Part of a small language model's weights: 16 layers.
Each number is 50 + 12 x the weight over its row's rms, rounded and kept within 0 to 99. Layers, rows and columns count from 0. The size before them is the row's rms in percent of the matrix's.

# layer 6 MLP down (transposed), 640x192, rms 0.0437, rows 582-598, columns 0-63
101:59 57 54 36 33 49 57 41 68 33 69 56 47 50 35 46 30 53 35 59 63 28 37 62 54 40 34 56 39 49 41 46 43 58 39 51 77 38 54 39 55 34 28 37 55 66 55 51 50 33 65 47 43 52 31 39 63 62 46 59 42 48 70 34
097:55 35 51 60 68 66 66 73 38 52 69 67 47 65 50 50 50 59 56 59 56 46 48 33 40 72 54 47 35 50 48 64 73 47 49 38 39 30 24 50 56 41 60 53 37 51 28 49 32 59 57 61 40 53 53 36 64 55 48 80 51 58 59 59
108:61 39 71 46 60 57 65 39 54 39 19 70 34 16 52 49 37 59 61 47 35 49 56 61 51 63 69 29 65 59 31 63 50 46 62 65 36 57 71 48 46 50 50 65 47 60 22 46 40 35 48 61 64 43 48 46 29 39 45 60 52 55 46 47
094:32 61 50 67 54 57 34 35 57 53 39 59 70 67 49 47 45 39 36 67 50 40 52 51 56 60 66 48 49 61 48 43 76 45 52 58 50 35 53 68 48 55 54 39 53 45 33 34 29 37 43 67 52 22 37 62 39 69 53 34 80 48 44 55
100:39 52 25 52 70 35 39 59 52 42 39 50 63 61 49 57 44 46 44 40 64 39 60 74 71 23 48 51 37 52 40 66 58 58 39 55 35 58 50 51 45 60 55 60 40 61 69 55 36 78 66 47 70 59 55 64 34 45 36 58 16 55 46 30
102:55 40 55 46 37 58 27 48 33 54 58 35 32 55 42 41 52 63 51 51 51 65 47 64 44 31 59 62 37 43 37 48 53 39 52 60 41 61 46 68 57 49 33 48 66 65 55 51 50 50 21 39 63 66 41 46 39 69 50 55 40 31 40 45
101:55 60 56 54 34 47 72 35 55 30 44 41 75 59 61 43 35 58 30 31 61 48 74 68 47 58 43 56 40 46 35 51 53 35 43 58 39 42 66 63 69 66 44 59 42 59 39 53 57 39 50 55 45 47 46 59 49 41 50 92 45 52 53 60
106:50 53 55 27 39 50 59 43 43 56 58 48 19 50 71 46 29 41 39 60 66 59 43 50 44 50 55 52 37 51 59 41 57 39 49 47 34 52 75 52 39 46 61 59 72 28 67 61 56 58 57 56 59 43 60 55 44 56 45 61 64 31 62 49
102:65 59 39 50 38 46 25 57 38 52 36 47 47 61 41 45 46 32 46 61 66 26 31 38 38 45 60 52 37 24 36 46 33 69 51 63 61 44 51 65 37 29 42 62 61 45 58 66 39 37 27 54 53 53 35 49 37 52 44 32 50 70 58 40
107:62 67 42 62 71 54 44 74 44 39 48 41 56 39 53 46 28 53 42 58 49 39 42 62 72 37 46 47 45 37 50 34 56 44 59 62 58 34 28 63 51 52 41 45 65 63 55 59 54 74 37 60 40 50 52 40 25 79 54 55 66 56 66 51
101:40 63 47 53 61 68 49 44 54 71 39 43 42 49 54 48 62 46 34 58 44 53 48 28 45 42 69 40 39 29 63 63 78 37 36 52 45 52 44 58 54 54 66 58 37 27 55 52 74 54 58 55 39 57 44 41 25 47 39 22 49 58 50 66
104:47 46 30 69 60 18 43 75 60 46 35 54 42 51 65 45 61 41 50 46 64 60 33 52 51 70 32 60 53 52 47 52 48 50 62 60 56 62 57 40 52 48 40 59 56 38 62 66 62 57 53 63 75 42 33 48 40 60 50 42 55 41 49 60
100:40 47 53 71 62 72 40 37 39 56 54 53 52 23 54 70 56 38 45 59 27 48 33 49 55 65 59 40 45 58 41 47 74 52 43 35 46 24 47 44 38 58 63 55 67 70 71 52 37 62 42 71 70 57 67 58 56 43 52 71 28 47 65 63
096:60 51 51 38 54 44 59 31 68 37 33 30 40 50 53 44 60 60 45 45 38 43 35 39 67 38 61 72 69 45 45 25 56 35 62 32 46 57 47 67 37 27 39 42 36 69 53 64 41 40 25 58 47 41 50 59 44 26 59 74 64 56 49 63
102:56 47 30 42 48 61 50 57 47 49 44 52 96 60 46 58 42 27 42 42 30 48 33 38 38 35 33 50 44 37 48 46 50 53 50 46 38 57 32 43 48 71 72 35 65 63 60 55 57 55 28 56 40 55 46 48 66 37 31 34 49 55 64 44
091:50 62 51 55 58 52 50 61 51 52 64 30 46 30 43 63 59 58 43 51 49 60 58 46 31 30 58 46 58 54 59 64 51 54 23 46 46 48 46 43 51 50 42 51 22 61 32 56 54 69 52 71 34 50 50 46 54 38 67 50 41 66 18 50
104:64 43 35 28 58 57 46 25 48 53 62 38 80 41 36 39 55 70 57 29 55 58 62 49 32 56 47 60 29 53 42 57 80 27 39 19 43 50 34 57 53 59 42 25 48 71 66 56 39 54 65 46 40 42 43 56 64 40 62 51 36 54 58 63
# layer 6 MLP gate, 640x192, rms 0.0819, rows 583-599, columns 0-63
099:50 29 53 62 23 65 70 70 40 45 53 58 47 37 54 39 47 49 58 54 59 44 49 56 57 45 64 60 57 30 52 57 58 61 39 40 41 53 50 54 50 42 68 48 32 53 54 57 50 57 47 51 45 40 51 63 50 62 37 54 34 61 66 48
094:49 57 50 53 80 38 63 55 43 28 57 52 62 61 42 51 69 62 37 49 41 28 48 72 29 49 56 68 47 43 43 61 42 57 39 48 49 44 35 49 49 35 35 47 56 60 55 22 45 58 47 49 45 59 47 50 57 26 66 29 54 28 73 42
094:57 41 37 77 51 48 37 63 72 72 59 54 77 39 50 47 52 52 44 68 58 38 35 58 48 46 68 60 42 53 58 55 49 54 64 40 56 46 67 60 53 48 57 40 34 38 58 32 45 44 46 60 47 34 49 49 77 69 47 28 56 15 63 58
100:32 46 56 51 41 39 50 61 45 74 37 44 50 45 57 65 37 50 35 46 54 52 46 57 51 50 41 47 17 33 56 43 55 47 38 34 53 35 36 63 38 62 55 42 46 60 57 70 56 63 51 42 60 82 77 50 75 68 48 60 62 47 45 08
100:47 55 55 42 48 40 31 44 50 37 55 69 31 46 70 56 54 59 53 43 54 44 59 55 39 56 45 59 18 55 40 41 34 59 56 41 63 54 58 43 32 57 59 55 63 29 52 63 34 77 39 57 45 37 64 77 43 55 56 42 32 54 44 63
101:48 46 64 59 69 45 31 61 46 62 57 38 61 54 45 29 28 65 47 47 64 65 52 45 38 57 30 41 52 35 54 32 49 58 54 65 57 49 52 68 57 42 59 63 62 58 43 57 24 45 57 68 28 55 56 52 48 41 45 49 53 57 47 50
102:44 35 74 49 52 56 56 17 65 47 42 45 60 63 54 36 49 70 45 60 46 72 64 52 58 61 50 40 35 62 63 67 43 32 45 78 33 40 61 67 44 51 60 70 43 36 49 64 38 63 58 50 53 47 42 66 30 47 45 48 65 41 60 48
098:55 53 38 46 59 48 40 50 52 59 40 60 56 57 58 31 60 52 31 40 53 54 56 35 24 40 44 42 68 32 55 50 37 55 42 55 48 46 56 55 51 40 68 32 67 41 67 58 55 39 60 76 57 60 52 46 42 20 51 45 59 49 27 60
107:62 26 21 51 33 47 61 36 39 38 41 37 30 46 53 66 58 43 49 55 41 34 52 56 46 57 54 55 58 48 42 68 43 39 50 60 43 65 68 36 36 81 70 42 64 47 38 21 39 43 56 39 55 61 61 54 67 55 45 58 57 55 66 40
101:38 45 76 50 49 63 45 35 65 48 52 47 46 47 49 58 48 51 49 55 63 46 47 43 43 46 50 44 66 67 49 50 64 59 61 62 24 59 54 28 50 55 75 54 42 44 37 19 46 61 53 46 56 55 50 70 62 60 49 61 59 56 31 33
108:56 58 61 31 41 61 63 23 37 51 65 39 57 61 54 74 37 56 74 53 42 37 53 40 61 38 43 37 32 47 38 51 66 55 47 40 40 43 45 31 58 63 54 46 35 49 47 51 57 42 55 51 69 43 64 41 50 42 61 42 48 38 46 48
099:54 72 51 51 69 54 49 62 36 56 66 37 62 64 49 46 57 64 61 64 31 41 67 45 32 65 47 30 31 58 60 50 72 37 35 66 43 58 65 49 44 52 75 42 32 49 54 65 33 40 44 61 33 43 71 58 47 64 38 58 52 47 63 59
099:41 57 39 41 55 27 40 21 43 45 40 70 39 33 55 46 47 49 29 63 52 48 31 42 39 57 57 61 46 48 37 45 45 52 50 67 48 47 60 36 41 38 28 40 53 39 42 55 39 48 32 70 39 45 54 30 50 37 46 61 56 64 55 40
099:53 40 52 59 58 44 41 60 63 56 34 56 39 48 45 50 58 54 43 53 59 49 42 53 54 53 67 60 41 36 50 49 47 51 27 54 35 48 51 63 45 44 67 71 64 60 62 69 42 49 43 52 66 67 30 52 43 46 31 37 45 50 61 50
091:46 54 56 37 57 59 54 35 36 59 33 73 69 23 50 42 36 39 60 75 56 53 64 27 57 44 61 48 51 40 38 49 52 64 40 60 50 49 49 34 71 72 70 51 36 71 75 34 52 56 44 41 59 50 47 45 50 64 48 43 55 31 47 39
101:64 54 52 46 67 52 68 48 60 62 51 58 34 50 66 28 33 57 59 55 48 53 60 45 40 56 44 57 43 66 55 46 37 39 52 41 62 52 62 44 69 25 67 49 42 31 54 70 72 44 29 44 43 33 68 50 57 69 47 26 58 60 44 25
096:67 52 37 48 58 47 56 41 65 64 60 54 50 62 38 89 43 57 54 58 38 30 68 54 37 44 41 50 63 59 60 52 70 35 57 43 47 14 52 73 68 56 44 39 46 45 37 49 68 58 39 43 59 60 54 46 63 65 51 53 47 49 49 62
# layer 6 MLP up, 640x192, rms 0.0828, rows 583-599, columns 0-63
099:43 69 40 58 37 38 69 24 38 54 54 71 55 65 32 60 47 47 36 62 57 48 62 36 54 41 46 28 48 58 50 59 55 47 46 49 54 76 79 41 46 37 53 32 45 44 62 46 60 38 52 45 42 76 42 46 31 36 68 40 38 43 53 20
102:43 33 50 49 62 31 59 58 57 40 52 59 63 43 38 58 68 39 53 54 65 49 35 75 22 55 65 64 54 37 44 68 48 46 55 46 61 38 42 66 32 18 43 60 58 83 60 53 31 53 31 53 50 48 48 57 38 45 79 44 28 43 67 56
098:87 38 64 29 48 48 67 68 50 58 58 36 65 51 37 37 53 66 66 44 47 45 55 62 53 41 46 58 37 44 37 56 47 51 43 41 39 59 36 41 58 44 63 49 64 60 29 52 85 57 54 32 57 56 45 45 67 49 42 54 20 41 48 44
095:46 54 60 47 36 64 55 48 41 44 76 39 66 57 70 58 71 46 52 70 54 38 37 60 48 41 39 65 37 52 69 35 45 44 53 43 51 32 56 45 48 59 49 46 45 58 35 47 41 46 72 59 42 66 54 70 59 63 39 51 69 68 56 30
101:42 61 55 54 51 39 55 51 55 74 28 56 51 61 63 28 70 46 53 77 60 38 76 43 59 57 43 32 57 47 51 58 52 23 25 35 53 41 66 41 52 67 67 58 56 33 60 48 53 40 54 56 64 61 68 33 58 60 44 39 55 42 49 24
100:54 50 41 48 49 53 73 48 45 40 57 44 25 45 55 49 61 36 50 52 50 72 34 47 51 35 42 45 55 44 60 42 46 47 32 59 52 35 68 39 38 61 60 49 56 40 69 54 57 50 43 54 30 47 41 69 63 51 41 28 41 47 30 36
101:50 54 27 46 43 61 67 36 50 47 36 63 46 38 37 52 39 50 63 39 68 52 71 41 48 48 75 67 57 27 34 67 54 57 63 41 64 28 39 32 34 68 48 38 56 61 50 59 53 61 61 24 55 46 48 54 55 54 47 46 52 38 60 42
098:48 55 45 31 73 34 51 59 55 47 49 62 46 49 62 55 35 69 41 56 46 59 44 39 77 59 48 43 40 72 55 54 64 56 40 69 50 48 37 47 41 51 54 53 50 59 64 33 61 40 46 46 41 47 49 55 37 52 38 47 62 51 76 54
104:45 57 32 75 49 50 44 63 49 21 60 56 62 54 54 53 37 53 20 55 57 57 40 60 53 65 51 58 80 64 53 62 37 48 58 32 50 39 53 47 40 51 53 43 77 34 40 37 39 67 52 50 66 68 34 45 32 53 30 34 48 48 39 55
099:61 54 59 56 41 65 56 54 42 45 52 49 41 45 36 62 75 60 69 76 58 48 47 24 41 58 49 54 54 60 38 56 34 54 54 35 54 37 61 50 40 44 53 59 33 34 53 42 35 74 31 25 66 64 44 46 63 34 55 41 39 67 49 68
105:27 39 23 67 72 61 38 41 64 33 38 44 56 47 54 72 24 61 31 54 60 48 54 26 55 51 29 64 45 52 43 43 58 54 60 47 51 67 50 73 67 51 63 56 51 42 63 46 59 51 34 58 57 54 54 42 36 42 54 50 61 35 24 40
099:42 53 61 66 45 64 35 64 71 36 46 60 45 45 44 62 49 63 47 75 37 51 66 37 50 53 41 46 34 62 63 52 29 48 28 53 47 58 50 51 50 53 47 52 42 65 32 59 41 59 37 49 50 60 58 52 41 39 58 61 44 58 53 59
096:45 46 56 65 53 60 37 61 40 33 61 59 46 42 44 62 57 58 54 55 31 55 32 48 37 48 47 40 63 57 48 56 38 50 49 56 86 51 59 37 57 47 48 27 45 27 67 40 82 58 59 50 69 58 51 40 69 40 55 31 50 53 58 30
099:51 64 56 52 42 28 42 39 58 39 63 62 70 33 60 74 54 41 51 45 61 56 47 62 26 25 45 68 45 51 63 40 45 40 38 38 38 40 32 47 59 43 40 33 41 25 78 50 46 57 36 36 46 36 65 60 51 77 49 51 47 34 38 42
096:38 28 47 56 22 40 39 63 55 53 44 66 53 81 54 37 55 44 52 51 54 39 47 48 42 62 38 49 45 61 52 51 65 68 81 63 54 51 57 54 55 50 73 52 68 43 58 52 42 46 38 30 57 66 47 58 74 62 19 30 53 42 69 43
104:42 69 47 67 42 69 57 54 49 49 71 36 63 53 67 44 54 56 57 47 48 45 47 68 36 43 63 53 68 45 43 62 63 73 69 30 67 50 52 44 35 37 63 33 53 20 43 46 54 10 42 31 37 62 49 44 43 53 36 48 66 73 73 44
094:49 39 56 68 44 51 38 46 45 57 41 32 65 48 52 50 74 53 57 42 51 57 54 55 54 45 40 30 71 59 47 37 51 70 59 39 47 34 33 41 52 70 48 44 34 55 27 46 25 43 56 23 52 72 51 49 56 28 46 55 60 24 42 54